{"n_head": 7, "d_mlp": 1216, "tie_embeddings": "early", "init": "orth", "lr": 0.00464, "grad_clip": 1.0, "warmup_steps": 200, "schedule": "wsd"}
Each number is 200 + 40 x the weight over its row's rms, rounded and kept within 0 to 999. Layers, rows and columns count from 0. The size before them is the row's rms in percent of the matrix's.

# layer 8 MLP down (transposed), 1216x448, rms 0.0431, rows 1126-1146, columns 0-111
099,329,197,109,182,263,189,179,182,190,212,210,245,191,194,177,161,207,211,210,104,161,175,192,208,286,282,266,238,221,247,223,154,182,192,227,190,194,176,201,238,220,148,215,167,238,228,249,219,172,170,205,224,189,204,183,141,220,220,248,192,232,178,164,185,258,236,190,219,200,200,148,237,239,231,238,201,200,222,187,208,149,157,118,132,169,218,199,286,254,220,189,246,243,213,182,221,240,247,214,221,278,118,195,217,148,178,161,218,214,152,200,223
097,188,278,190,188,219,264,188,230,278,226,224,199,196,154,177,126,189,188,167,222,262,204,183,112,252,228,179,167,184,204,252,197,223,223,156,180,149,192,128,209,139,121,227,175,170,147,184,201,192,146,92,198,236,214,193,175,187,205,122,240,136,168,306,255,221,230,211,250,201,211,170,149,173,166,144,187,176,189,192,223,206,171,167,234,230,207,197,198,265,131,189,160,149,185,131,218,101,244,252,227,171,164,190,208,222,202,250,256,160,210,232,201
099,204,172,217,181,252,190,176,168,240,160,175,203,258,117,191,188,214,187,214,143,189,188,247,159,87,142,193,200,215,164,237,205,171,142,219,253,261,184,218,124,213,265,256,178,190,212,235,196,137,233,231,246,228,223,257,189,172,172,204,235,226,196,205,156,197,256,248,240,116,201,172,174,288,133,249,226,231,198,213,208,158,177,189,130,157,194,206,193,229,185,183,207,181,171,299,230,196,196,214,192,128,132,163,249,202,216,225,257,172,170,281,177
098,208,252,115,140,227,188,203,181,189,142,225,159,260,179,130,236,255,199,90,229,206,149,194,194,228,173,155,163,172,197,192,171,231,252,262,194,252,203,235,182,191,232,216,208,243,123,258,143,220,204,235,170,226,205,179,197,198,217,282,141,210,143,227,195,198,248,230,177,294,161,207,294,186,220,210,239,198,266,192,244,214,189,268,190,220,204,182,216,109,170,181,136,217,180,147,159,187,184,183,226,213,163,235,222,223,195,214,199,234,194,256,187
093,263,187,217,220,184,129,171,303,234,252,218,248,353,175,207,172,217,246,219,187,215,169,194,238,258,141,244,179,233,246,162,248,186,261,318,223,184,161,232,234,109,229,162,239,191,141,221,215,212,178,248,236,226,274,235,189,205,229,177,134,213,224,202,218,205,264,164,238,217,260,218,163,205,182,245,179,209,202,178,241,210,187,253,209,195,146,239,215,151,177,236,159,182,193,95,176,214,178,213,245,207,198,230,210,201,243,177,146,173,245,199,205
097,193,196,278,214,222,236,216,202,154,184,207,237,160,224,232,159,226,211,302,169,239,231,221,177,196,119,169,150,245,284,243,181,208,176,189,244,240,121,290,226,144,161,185,189,218,190,229,106,163,247,235,176,234,169,274,189,220,206,183,189,192,179,200,167,264,211,183,201,206,197,232,189,214,211,134,194,200,181,287,148,175,141,222,159,157,214,196,190,266,245,280,291,171,187,219,257,226,178,226,183,217,193,265,241,152,224,185,115,210,217,150,225
101,232,165,205,192,69,194,161,134,242,234,261,172,199,138,175,184,206,226,169,197,183,205,195,166,206,174,218,244,220,233,165,186,172,228,231,119,168,169,163,225,198,301,286,201,216,241,282,180,149,230,190,184,272,225,243,256,154,292,122,203,226,202,185,179,198,172,248,204,162,207,178,230,274,222,148,197,232,161,196,199,211,209,166,166,241,225,186,113,218,184,213,179,192,209,80,263,209,215,247,153,219,170,186,209,119,191,196,196,196,198,273,179
100,262,241,252,170,183,226,275,215,137,94,216,294,248,209,202,192,143,136,211,152,217,114,172,200,278,250,225,243,252,192,175,187,275,177,206,263,112,274,189,179,261,180,182,214,217,233,212,242,134,193,164,183,196,276,124,239,253,170,205,218,177,237,257,200,192,225,221,189,237,182,194,237,201,203,198,310,204,269,185,268,276,214,212,195,251,273,192,178,172,189,198,181,190,251,179,218,183,169,184,220,264,205,196,192,198,219,175,162,215,186,183,164
099,243,221,171,155,186,188,208,240,166,220,178,196,218,217,201,237,185,251,230,217,207,163,190,273,244,151,248,144,217,147,233,198,206,156,238,231,203,172,194,177,143,190,217,251,173,203,244,199,227,206,188,184,273,184,188,208,128,192,139,193,186,195,223,189,163,218,215,173,191,198,135,205,242,182,229,214,133,183,171,171,220,193,152,202,201,185,159,203,158,253,265,169,151,145,233,193,255,214,189,170,228,201,228,226,252,226,202,183,257,192,183,144
099,152,171,214,93,188,193,247,184,203,314,223,196,231,226,199,202,149,187,74,192,202,235,171,179,241,216,104,207,244,159,233,141,163,191,249,187,183,268,207,196,194,231,118,178,210,142,103,219,227,216,184,190,184,198,169,135,258,270,142,203,210,162,176,270,187,161,219,195,264,251,112,167,187,225,198,200,167,166,304,193,93,228,258,245,157,199,219,163,252,149,212,193,167,207,192,147,164,228,273,106,224,169,175,203,150,160,209,155,202,227,238,175
099,151,170,205,208,223,254,198,270,211,176,194,179,221,237,205,192,236,87,175,206,246,240,161,167,222,231,166,174,165,195,176,203,172,123,171,153,206,209,188,199,193,225,122,243,203,185,174,190,223,224,133,98,252,237,184,194,211,216,221,213,258,214,220,200,116,288,147,204,240,258,270,234,209,242,146,213,214,166,176,136,231,217,261,241,184,240,176,226,327,243,190,239,194,276,229,165,250,198,205,152,161,243,232,310,226,235,136,152,192,191,305,135
099,217,168,226,109,218,215,171,145,184,220,208,166,198,234,211,162,236,188,218,189,225,190,156,223,154,224,182,192,219,196,216,250,226,249,162,247,224,306,205,267,188,183,210,175,208,240,257,174,250,215,283,190,245,212,274,232,176,189,209,255,187,250,202,232,176,165,244,207,194,186,249,233,202,145,191,213,203,190,159,215,129,190,271,206,213,223,145,179,148,263,171,261,291,220,248,264,223,191,167,182,231,249,222,220,140,234,208,179,232,208,257,177
101,176,190,163,243,125,237,253,200,269,219,225,236,153,213,210,211,171,240,191,141,230,150,156,243,249,180,196,233,201,206,204,229,162,234,185,224,216,167,241,244,252,221,229,234,227,134,256,209,235,172,166,252,193,220,207,228,242,228,189,160,272,209,229,192,119,166,174,120,180,190,196,236,178,162,214,191,165,95,139,191,192,227,196,201,180,207,229,147,232,211,216,205,202,206,170,126,204,261,179,164,148,183,172,133,145,203,167,177,231,222,249,214
092,194,177,209,152,285,170,183,182,250,235,174,149,173,206,166,299,234,247,211,220,232,145,208,255,251,132,163,233,267,233,260,159,252,165,205,220,218,215,215,195,241,119,225,182,211,182,201,181,203,206,214,149,218,208,296,205,138,253,175,226,145,222,212,238,162,194,237,188,238,166,114,252,168,205,221,197,246,209,237,179,183,133,106,238,224,229,200,264,171,184,236,232,165,222,235,168,260,215,174,231,238,175,128,182,194,203,187,227,242,193,231,209
101,289,193,173,170,247,181,233,178,244,148,155,211,195,225,199,141,184,182,208,193,198,177,144,283,214,198,133,216,216,203,145,205,184,281,132,164,163,209,135,193,200,112,226,162,181,200,210,226,225,112,201,180,182,162,259,243,165,272,212,203,177,178,196,217,182,202,224,149,202,220,229,146,225,208,145,183,255,210,181,197,198,265,180,136,139,224,210,208,192,153,294,178,247,160,226,268,209,161,220,151,220,232,123,188,244,171,256,128,168,157,205,146
100,153,172,177,272,199,228,135,127,250,200,225,224,136,209,195,174,206,164,147,219,201,203,144,212,214,242,266,170,213,213,186,129,129,236,188,215,138,167,190,213,205,133,125,194,143,169,192,148,129,166,244,245,225,208,231,215,179,261,129,171,122,189,135,275,243,232,145,162,188,254,249,300,200,190,206,187,239,190,218,170,227,236,194,228,321,245,184,204,194,230,228,149,190,197,220,216,264,126,259,197,241,260,192,144,232,184,225,105,170,174,218,184
106,133,251,212,178,275,185,154,262,207,219,266,179,194,225,121,211,113,176,176,171,220,163,234,170,258,164,179,247,234,193,191,161,213,186,187,154,186,201,158,248,166,156,241,121,248,182,215,209,223,198,194,157,192,178,220,195,150,168,143,265,205,142,188,178,216,238,215,211,238,225,230,147,208,288,204,200,199,248,151,158,170,218,183,153,187,186,204,155,226,167,162,207,183,227,202,167,199,253,211,211,234,133,167,186,120,166,144,253,187,211,138,201
099,201,164,141,166,162,262,178,200,181,198,178,233,153,249,161,302,187,92,271,196,310,177,212,141,193,159,246,113,221,184,213,254,206,225,165,237,175,164,203,252,244,267,132,182,189,190,168,156,163,193,209,265,277,196,138,178,259,168,239,249,159,280,116,164,185,229,168,191,203,202,199,222,224,217,199,313,249,143,261,181,163,186,195,192,220,225,177,187,251,194,198,182,203,113,173,227,201,272,193,159,133,201,140,228,229,243,169,245,183,199,227,151
100,212,156,231,260,209,192,238,197,201,127,211,198,153,307,161,274,255,220,132,198,223,235,171,201,201,203,164,270,156,204,170,178,178,256,228,202,201,191,207,227,189,193,162,230,204,281,209,150,210,233,214,172,215,167,233,227,238,127,207,246,210,181,203,145,133,265,208,209,130,214,233,226,155,203,246,187,203,179,125,221,235,131,219,214,263,251,216,160,202,175,187,168,222,190,184,186,254,196,195,264,171,163,198,150,190,206,276,161,146,171,226,224
096,326,188,230,213,201,188,211,164,249,238,218,201,154,195,223,190,258,169,159,216,197,240,158,203,183,192,146,143,116,244,157,214,230,183,202,238,267,230,202,231,159,188,217,219,176,252,253,194,215,211,161,226,260,168,225,221,231,191,171,227,249,186,221,164,205,237,178,176,221,237,154,171,131,151,125,173,175,199,235,296,173,262,184,143,189,252,207,161,219,150,137,157,308,235,196,170,197,171,259,228,203,162,185,190,171,174,168,212,186,199,240,228
099,208,164,207,237,185,187,239,216,169,282,212,182,203,235,149,254,206,228,198,288,185,163,250,200,296,188,251,285,181,268,174,208,204,224,233,156,223,144,183,214,185,196,235,211,223,237,205,212,179,226,251,123,184,209,199,234,212,227,184,232,200,217,225,138,145,208,239,146,116,229,203,232,227,158,159,213,242,154,156,193,259,265,239,147,183,208,183,191,222,193,206,189,245,155,152,194,178,202,205,232,259,181,162,222,224,146,218,214,203,156,231,133
# layer 8 MLP gate, 1216x448, rms 0.0721, rows 1127-1147, columns 0-111
097,150,144,199,176,144,262,184,258,223,179,136,172,203,174,193,137,219,171,141,214,129,65,182,147,247,255,241,149,156,235,167,218,175,219,166,178,182,128,242,238,294,209,243,188,237,167,194,222,197,106,203,200,230,220,221,154,164,245,228,222,199,208,216,138,163,188,200,194,202,174,220,191,137,271,199,141,235,165,191,177,225,146,166,158,195,151,223,247,273,258,290,215,145,181,281,125,162,226,263,182,236,219,245,186,171,263,200,114,205,144,214,203
106,169,186,208,224,210,191,159,270,208,254,130,157,192,177,154,150,148,169,205,125,175,206,147,149,177,236,202,210,207,131,223,188,194,206,152,205,245,231,206,154,188,245,242,226,255,177,137,123,120,180,240,229,200,184,144,151,249,175,173,168,230,242,238,196,201,253,238,241,157,134,204,143,177,243,191,233,272,218,266,222,200,232,218,233,173,196,168,194,223,146,221,221,120,217,159,164,180,188,246,146,278,218,193,208,257,158,193,264,178,254,167,171
100,201,207,216,239,125,216,180,241,186,157,163,240,278,212,197,201,211,155,217,169,94,193,257,163,187,239,172,230,233,228,227,192,204,241,178,194,186,197,210,155,185,227,212,157,235,142,164,221,145,216,215,216,270,180,170,307,240,269,188,158,168,184,197,272,109,258,295,193,235,236,145,156,214,232,204,243,223,254,172,222,119,188,230,217,186,197,148,214,149,327,277,134,203,181,190,153,190,152,185,231,184,172,164,177,176,184,159,206,239,108,229,205
092,152,164,206,190,252,208,161,218,234,219,241,227,178,154,216,195,270,168,198,164,198,178,236,210,138,213,192,213,213,185,178,207,247,242,274,213,182,247,184,245,237,240,212,235,254,181,275,200,148,131,248,220,223,158,197,139,260,184,255,161,170,234,247,203,158,190,218,168,173,212,248,209,178,150,165,131,206,170,216,197,242,211,225,237,231,244,252,186,179,198,200,264,195,226,258,207,220,234,243,222,171,195,239,174,195,187,171,270,192,166,172,234
100,157,203,168,191,206,277,185,204,188,147,196,199,207,181,125,173,198,193,258,231,244,197,182,142,173,213,228,175,201,216,206,278,222,183,203,219,165,256,226,245,181,196,238,142,226,230,203,246,263,170,249,178,154,184,243,154,236,138,164,198,171,232,179,187,192,182,187,146,261,153,134,105,193,279,222,141,221,202,159,172,244,197,197,242,210,252,218,198,159,127,224,225,167,248,162,210,208,204,239,204,211,232,181,235,155,106,130,232,201,207,237,203
105,181,195,200,105,192,217,222,184,263,171,211,170,197,201,155,209,212,219,217,208,214,222,204,162,197,206,173,172,180,287,85,221,133,136,178,240,249,183,126,171,313,206,205,207,230,176,196,186,214,203,185,253,237,140,226,202,224,219,224,189,204,167,265,111,214,161,205,230,178,169,215,247,215,177,165,239,212,159,210,258,229,210,134,152,191,207,175,260,159,179,149,207,227,141,230,138,191,204,215,151,296,144,202,228,237,174,182,203,190,255,260,152
104,205,272,172,131,231,177,155,233,180,230,266,206,225,227,189,227,217,170,192,188,264,245,209,162,252,205,164,166,190,219,208,198,196,182,146,253,176,231,155,206,203,201,206,161,269,230,149,201,172,242,299,139,228,209,214,261,154,171,200,195,228,211,241,186,193,196,249,152,242,184,174,203,154,229,159,231,201,274,247,130,171,236,231,159,163,255,133,217,232,143,184,218,337,239,312,195,156,203,236,203,153,224,144,196,192,175,114,226,148,217,204,206
105,221,213,213,181,175,208,145,200,167,137,240,265,184,201,233,215,226,148,201,217,199,229,219,131,225,301,183,224,210,224,140,144,159,165,162,186,229,204,195,215,270,189,231,225,283,226,201,335,132,195,164,284,166,119,209,184,214,244,212,207,200,146,224,225,267,206,226,208,150,212,199,222,158,232,211,225,223,239,243,205,233,154,154,207,223,189,185,318,227,151,212,219,206,188,234,197,184,245,243,215,148,184,129,221,182,95,143,241,162,287,206,261
098,213,217,166,192,210,230,219,167,128,202,242,168,209,123,236,190,166,216,241,280,192,144,148,146,188,94,234,183,187,165,174,247,173,251,196,228,175,210,230,217,304,220,137,209,259,129,175,254,215,227,124,169,146,129,164,159,222,208,236,166,284,174,167,261,271,139,242,245,194,211,255,235,216,250,194,193,146,131,232,191,150,251,207,210,224,214,279,202,167,176,207,306,208,171,165,215,229,190,240,243,251,209,180,190,237,210,185,267,250,241,127,233
098,207,219,184,229,185,227,191,147,168,97,213,263,220,215,194,228,202,176,199,258,262,306,213,181,179,203,148,237,217,182,147,194,238,244,222,196,235,328,220,167,185,226,192,209,227,192,246,183,271,225,273,238,179,171,260,276,205,212,177,203,216,155,216,231,210,214,263,237,207,218,221,260,238,193,198,225,196,176,260,160,233,183,125,189,209,157,226,257,163,153,138,145,180,252,173,223,171,307,223,210,203,165,188,185,177,112,156,162,231,202,240,251
102,211,227,195,264,179,228,222,253,187,166,116,177,264,178,211,228,200,222,192,205,188,253,116,311,298,231,155,212,280,200,140,205,191,171,150,159,179,185,197,174,199,155,180,152,207,165,290,145,228,192,188,131,108,230,183,228,272,197,216,213,256,193,257,265,181,185,249,173,266,230,208,226,255,219,150,160,220,172,214,203,219,144,149,91,231,182,175,187,269,223,227,245,232,225,184,198,253,262,208,279,164,198,221,255,208,153,190,155,181,192,195,209
101,181,191,275,172,180,286,192,270,164,241,180,302,228,239,188,185,142,170,215,278,243,186,163,205,206,264,198,181,292,211,218,227,209,160,217,129,172,178,279,208,162,192,179,215,173,277,193,214,135,167,235,204,144,260,287,245,179,144,162,219,269,238,194,229,255,157,203,217,235,207,138,215,264,202,184,180,183,191,194,186,245,227,204,258,170,209,144,210,230,146,179,215,129,203,187,222,208,137,215,308,201,226,217,215,260,244,186,281,174,206,177,215
089,174,144,152,192,172,202,230,139,199,241,213,193,71,164,207,230,175,233,153,157,256,201,134,211,159,203,165,156,152,149,233,155,152,210,205,246,206,204,231,267,232,150,155,203,175,299,210,207,149,194,145,178,183,221,184,162,248,160,154,178,208,236,194,170,208,143,182,260,247,224,136,225,161,198,239,190,238,197,189,222,218,245,231,221,187,172,145,224,198,197,162,256,193,198,210,184,164,285,229,204,165,226,206,168,160,207,147,189,248,198,217,168
101,170,152,180,225,215,217,228,177,228,279,192,249,197,169,232,183,224,224,255,225,140,207,198,314,146,260,184,116,262,224,164,172,190,243,240,242,236,183,205,142,233,244,173,251,184,239,233,204,141,187,175,187,184,224,189,230,209,149,211,206,196,271,206,167,250,205,271,243,149,138,200,148,246,235,130,96,145,121,210,286,177,212,133,237,193,243,182,214,200,193,248,213,192,214,157,196,120,193,204,234,186,207,152,201,210,156,215,187,276,230,135,235
099,183,205,158,232,102,204,201,229,150,223,213,184,233,232,221,235,156,207,174,180,260,192,160,173,184,240,205,213,236,220,176,146,236,259,210,279,149,174,104,190,216,164,161,180,169,245,183,146,259,255,209,194,195,216,256,158,241,174,151,167,252,175,244,166,207,198,225,156,159,226,208,214,171,87,233,214,202,194,184,210,146,203,306,208,195,231,214,230,266,204,129,177,228,236,148,241,189,165,282,223,233,176,166,205,170,224,267,122,124,133,235,205
106,240,165,121,192,208,168,215,188,155,253,215,290,181,272,177,130,188,177,244,171,308,190,227,217,246,250,127,233,238,212,196,229,264,220,223,250,261,184,220,256,268,190,180,151,157,138,291,147,241,123,233,225,163,227,222,181,117,186,237,221,154,245,147,200,264,278,204,201,208,205,146,163,249,178,158,174,265,177,244,148,135,217,181,179,184,201,233,230,218,195,165,153,289,151,212,186,253,207,154,210,149,194,166,127,221,205,135,235,189,203,215,158
101,194,145,176,294,177,189,174,220,178,284,141,176,283,178,178,193,185,181,210,204,202,107,269,142,176,144,143,125,151,243,239,201,164,211,143,171,201,225,237,233,285,295,210,168,227,225,231,195,220,213,185,177,183,136,250,251,263,241,169,188,194,172,205,238,248,209,137,216,209,185,217,193,165,191,255,237,161,162,243,161,217,126,220,235,218,214,185,139,128,175,202,167,200,246,231,177,189,120,248,191,214,297,240,223,210,177,226,230,145,195,196,210
101,231,204,120,230,190,229,194,200,260,221,178,225,144,121,231,172,158,221,135,228,237,156,184,160,201,264,176,289,165,210,278,176,225,214,110,250,166,206,273,125,216,142,222,219,180,244,235,201,276,288,180,160,229,189,227,218,235,167,116,125,224,226,174,207,145,176,194,184,210,179,209,236,197,191,222,252,232,266,295,234,124,163,117,251,168,139,229,251,254,173,117,205,229,190,163,182,168,248,229,229,194,145,240,245,160,181,162,170,169,221,277,179
099,198,204,200,161,167,225,163,185,205,174,156,221,235,146,235,219,173,227,146,163,145,225,235,157,216,246,218,152,182,173,191,222,207,131,203,167,262,229,134,341,273,177,190,161,197,253,174,205,231,237,199,149,216,233,172,200,180,237,210,132,199,167,242,194,153,113,209,230,213,187,214,175,162,196,155,229,147,211,244,130,202,226,203,215,200,167,151,228,184,188,186,274,148,219,200,200,170,275,215,243,123,283,203,184,204,190,251,299,235,264,151,152
101,199,179,192,192,171,243,245,221,189,179,235,183,77,170,191,178,196,236,218,175,222,319,252,245,258,128,255,173,151,167,161,187,200,198,184,274,172,132,159,230,182,186,178,225,261,219,188,243,204,117,203,186,192,238,217,262,236,172,223,231,183,183,251,194,210,105,181,115,193,166,240,282,179,172,262,209,139,202,198,222,184,237,220,199,248,124,110,229,234,166,154,215,151,144,78,167,230,168,181,167,225,166,264,250,221,217,219,153,130,229,120,208
100,196,248,120,175,183,238,172,288,220,181,195,161,149,205,274,215,172,192,220,282,199,138,93,222,262,157,156,212,245,232,133,134,217,166,182,124,284,222,313,156,270,164,180,171,200,239,221,177,113,268,201,181,161,151,267,232,270,234,208,232,251,203,194,244,182,276,167,199,202,215,337,191,134,178,265,208,214,237,237,186,132,193,200,178,209,212,189,171,189,193,235,171,144,140,220,197,198,180,171,127,146,170,184,206,271,174,207,172,236,209,256,229
# layer 8 MLP up, 1216x448, rms 0.0776, rows 1127-1147, columns 0-111
102,199,224,254,202,222,231,276,254,175,193,185,136,202,233,250,207,162,240,213,179,182,245,202,266,191,220,180,209,271,274,171,239,215,201,195,173,208,289,188,206,208,193,208,182,228,215,232,185,243,216,173,191,254,170,170,277,190,167,170,113,225,206,163,210,235,232,175,207,145,283,168,225,195,161,148,202,192,290,296,215,161,272,197,227,228,229,199,158,217,186,206,202,173,166,255,170,231,317,179,201,181,261,195,234,149,163,146,254,208,193,165,200
102,180,232,175,217,272,205,218,249,212,211,156,145,150,200,220,211,204,168,228,212,212,159,111,172,121,186,193,189,227,192,218,216,234,152,180,213,160,260,271,180,239,229,182,166,178,136,228,212,134,164,251,239,151,182,209,139,183,235,205,156,163,203,193,148,246,195,187,219,252,126,293,159,161,211,167,209,195,221,138,148,162,215,193,266,165,220,193,227,186,200,213,193,127,172,210,173,195,188,293,207,170,192,203,220,172,202,125,302,155,204,211,302
098,178,152,209,212,169,215,264,231,227,195,200,249,115,242,218,255,251,165,219,249,224,198,237,136,262,202,227,234,154,172,205,171,174,208,154,206,209,229,295,230,218,190,219,200,168,242,189,149,268,249,230,232,165,240,164,205,240,242,206,251,244,196,262,180,185,155,181,188,229,156,277,227,250,174,190,220,207,242,252,175,252,178,132,183,187,253,267,181,237,147,199,189,140,215,179,212,141,271,216,164,175,216,208,149,166,185,196,186,174,190,213,205
095,130,277,270,132,181,207,243,149,259,244,189,194,177,222,179,191,171,213,215,246,198,172,274,209,192,167,159,174,143,167,182,126,265,228,221,212,176,170,213,219,228,235,227,217,164,191,224,173,257,273,156,180,233,191,153,240,207,196,265,154,191,156,177,208,207,188,276,192,230,281,172,93,243,187,241,256,200,218,168,234,236,245,142,207,246,231,126,199,225,185,175,163,244,196,266,197,187,165,226,224,164,166,222,277,287,242,162,230,267,227,146,195
095,194,198,201,223,195,212,236,133,148,175,283,190,201,185,199,145,182,153,276,226,186,200,182,119,201,234,234,134,152,239,246,227,204,210,265,186,154,224,205,289,160,186,164,191,191,161,145,257,228,255,228,206,169,235,211,185,228,176,212,192,263,198,229,178,232,208,150,141,196,121,183,208,174,195,227,203,169,204,218,157,238,144,190,234,203,282,211,224,211,190,216,302,194,261,166,191,245,250,207,216,234,172,168,139,175,124,105,209,231,248,206,239
102,204,176,158,218,154,111,233,199,157,262,209,314,203,199,251,197,141,244,148,158,176,229,228,188,194,244,297,187,232,119,239,152,184,155,230,204,192,169,251,230,185,188,179,190,227,215,250,208,212,222,218,166,305,215,213,182,219,254,173,195,250,289,189,277,201,148,226,164,207,201,241,195,196,220,220,159,197,246,245,163,143,238,168,217,190,182,184,214,221,144,181,203,219,256,238,138,222,178,190,212,178,119,229,156,213,170,160,230,243,198,201,144
099,166,233,241,178,179,175,222,222,178,191,220,215,196,194,123,249,129,222,247,215,243,227,241,165,213,226,234,203,165,227,193,125,240,185,208,239,214,221,227,133,185,264,237,189,233,160,213,164,161,243,212,225,176,226,170,205,114,197,224,193,154,154,214,160,218,168,206,276,255,213,240,187,193,199,172,198,192,176,216,266,252,246,193,144,204,149,274,189,180,167,163,232,217,173,207,235,234,192,259,245,193,210,170,200,134,284,168,229,161,242,179,158
101,287,156,306,206,241,207,230,145,202,239,161,84,212,194,265,289,198,207,217,161,184,161,155,219,181,185,248,130,224,123,238,206,202,211,212,218,187,190,189,111,233,188,183,235,158,172,179,218,126,138,202,172,195,197,201,156,179,202,129,204,150,233,153,176,201,150,191,201,213,172,217,222,169,167,195,197,214,193,172,209,202,228,195,221,174,160,239,200,177,305,220,101,203,220,245,207,191,227,202,165,268,180,213,208,236,207,240,174,187,175,187,124
096,288,196,246,218,174,185,199,200,177,215,156,227,195,199,119,170,117,175,188,190,185,210,260,255,196,140,198,219,202,154,229,232,225,272,139,181,165,164,187,272,213,230,229,181,182,175,155,236,249,203,153,149,170,181,178,164,203,140,136,251,188,119,213,150,257,187,181,217,165,239,241,205,196,244,226,194,208,178,216,248,151,212,177,193,130,229,196,201,235,196,202,182,218,184,165,294,195,223,206,223,190,189,122,225,240,179,229,189,239,185,172,247
098,219,190,182,205,197,213,188,212,184,137,196,194,228,130,242,260,177,197,169,175,203,173,201,284,168,188,238,206,133,251,212,189,184,191,203,245,187,188,241,226,233,196,137,215,243,146,213,179,246,133,186,161,197,270,179,187,204,205,208,247,154,155,176,251,203,156,168,273,203,255,198,226,156,167,101,146,155,203,164,267,220,196,137,225,265,136,211,187,194,232,292,242,215,247,169,283,259,223,147,171,182,169,151,242,239,254,232,158,247,225,134,177
102,116,186,166,223,145,242,148,216,171,211,221,264,304,228,223,195,208,225,202,243,233,145,228,189,233,222,165,183,214,214,222,205,176,183,213,128,176,242,192,219,189,234,220,190,196,302,289,237,198,229,269,244,187,198,218,225,185,266,259,190,237,150,165,158,171,202,194,182,141,175,194,142,204,156,198,149,176,120,220,179,161,235,170,122,146,233,229,239,185,220,185,240,217,236,220,160,188,173,191,196,236,225,167,221,216,205,274,190,148,246,238,122
101,210,172,174,244,138,253,223,197,168,184,122,144,278,235,238,284,199,197,243,149,184,130,231,158,241,233,242,292,215,203,169,182,184,281,169,211,244,227,204,261,219,237,203,209,254,251,193,262,190,186,230,157,196,226,277,190,159,183,204,263,314,233,120,122,219,208,205,166,253,192,190,186,233,234,187,262,177,184,248,216,162,264,186,234,268,190,208,163,175,264,187,224,167,170,259,235,148,177,118,230,256,200,230,238,303,193,224,221,211,135,236,142
094,240,211,137,183,119,199,144,166,181,192,269,132,165,250,243,216,184,253,201,221,163,234,174,152,176,129,223,229,211,173,222,179,176,231,204,257,241,307,170,214,212,184,185,204,192,201,205,186,209,175,172,183,236,215,170,238,165,196,230,175,162,189,234,237,152,196,259,261,180,126,194,202,267,229,188,211,293,190,155,256,113,207,223,331,259,268,166,264,229,214,132,233,157,301,194,161,182,201,193,208,240,245,233,198,184,243,238,192,210,243,205,199
100,201,110,271,168,151,102,174,253,259,206,172,171,224,199,230,195,200,265,191,187,172,137,177,293,258,194,162,143,153,239,250,225,193,146,203,139,192,230,227,171,216,194,158,277,155,261,288,222,136,256,209,219,172,201,212,136,196,205,187,279,176,177,239,169,210,255,231,224,226,211,193,238,224,261,215,164,259,246,274,228,198,263,165,270,192,137,215,245,156,207,167,203,172,166,226,187,233,192,246,152,187,215,191,237,260,234,197,218,178,214,233,194
099,272,125,192,205,119,204,231,340,196,127,134,256,205,287,176,198,122,176,209,172,196,335,170,233,176,196,170,181,282,279,211,203,207,206,150,234,197,225,240,149,241,180,207,234,205,150,284,129,203,239,214,223,211,245,282,183,256,269,205,218,221,200,184,194,146,265,164,201,238,162,205,169,198,210,220,208,177,92,211,197,238,242,189,242,174,217,231,188,180,217,307,232,129,244,251,217,173,195,228,137,209,173,204,184,173,122,227,212,204,161,245,182
103,139,182,183,166,215,266,147,202,167,246,203,123,253,144,169,192,161,153,217,195,214,179,225,213,198,129,239,219,171,194,171,129,113,250,242,175,262,182,186,200,249,121,177,116,214,193,339,208,237,190,190,223,215,213,264,175,178,217,174,188,190,200,170,170,129,240,289,277,183,172,187,188,108,195,235,158,241,161,248,109,241,220,237,180,229,261,190,172,199,216,158,218,181,182,235,211,207,193,207,215,195,254,200,255,219,174,228,187,184,221,174,214
098,239,232,129,196,183,150,201,202,219,187,275,234,191,253,263,240,176,182,204,259,166,290,149,173,147,177,180,228,202,258,250,231,168,234,230,210,224,123,217,240,245,233,159,157,196,188,182,167,163,206,206,177,185,200,162,183,182,223,234,189,169,148,207,189,186,190,207,198,183,152,218,101,201,149,269,239,141,155,232,170,216,148,177,216,199,231,158,214,173,255,213,196,237,164,247,193,136,220,173,246,213,205,228,198,246,207,164,284,270,198,201,177
099,269,157,200,185,178,188,197,200,184,227,298,202,164,196,184,255,221,137,216,192,124,190,246,170,227,264,233,167,169,245,198,166,166,225,217,128,177,198,192,246,196,221,199,184,170,181,198,155,191,116,208,175,240,231,186,226,137,198,244,241,173,70,158,234,246,171,156,160,238,162,161,158,175,222,258,191,321,156,236,264,217,191,254,219,238,171,228,224,169,194,121,208,199,226,173,131,170,199,226,288,229,187,182,178,167,83,240,229,231,216,179,332
096,240,213,232,161,214,161,193,262,193,187,176,223,205,162,170,212,156,214,198,103,183,173,276,166,243,203,199,203,193,207,231,161,223,174,190,248,225,228,211,230,160,160,240,143,214,185,191,186,221,238,198,155,187,148,146,273,206,180,152,185,243,172,158,221,205,218,195,131,213,228,227,83,294,207,247,205,118,207,250,188,168,195,186,262,173,197,226,187,201,217,146,269,185,189,126,208,218,121,231,209,182,185,158,128,167,269,264,180,249,214,139,187
099,214,220,316,132,181,244,120,186,192,263,215,245,181,230,189,174,218,219,142,183,154,95,218,220,220,186,213,212,228,169,205,232,213,199,227,301,215,185,123,243,217,206,263,200,230,171,154,211,230,215,188,175,239,250,139,171,219,173,257,179,213,177,204,164,219,203,223,194,274,163,98,159,209,225,213,198,155,224,187,134,195,187,146,174,164,172,181,228,142,227,149,66,232,212,271,210,211,258,227,234,247,151,222,172,150,252,213,245,154,192,189,192
102,239,256,264,176,149,197,196,235,170,183,232,152,206,221,261,163,267,240,192,182,144,186,194,167,174,152,215,176,182,175,231,217,134,272,174,155,156,194,131,240,175,243,215,201,197,278,245,185,216,163,153,135,150,230,264,259,190,170,201,266,222,183,237,165,203,229,191,195,195,156,184,225,126,239,187,151,213,206,105,220,242,194,177,167,218,178,178,214,206,162,276,236,181,130,181,249,219,215,151,255,189,198,176,195,214,174,199,200,232,165,259,231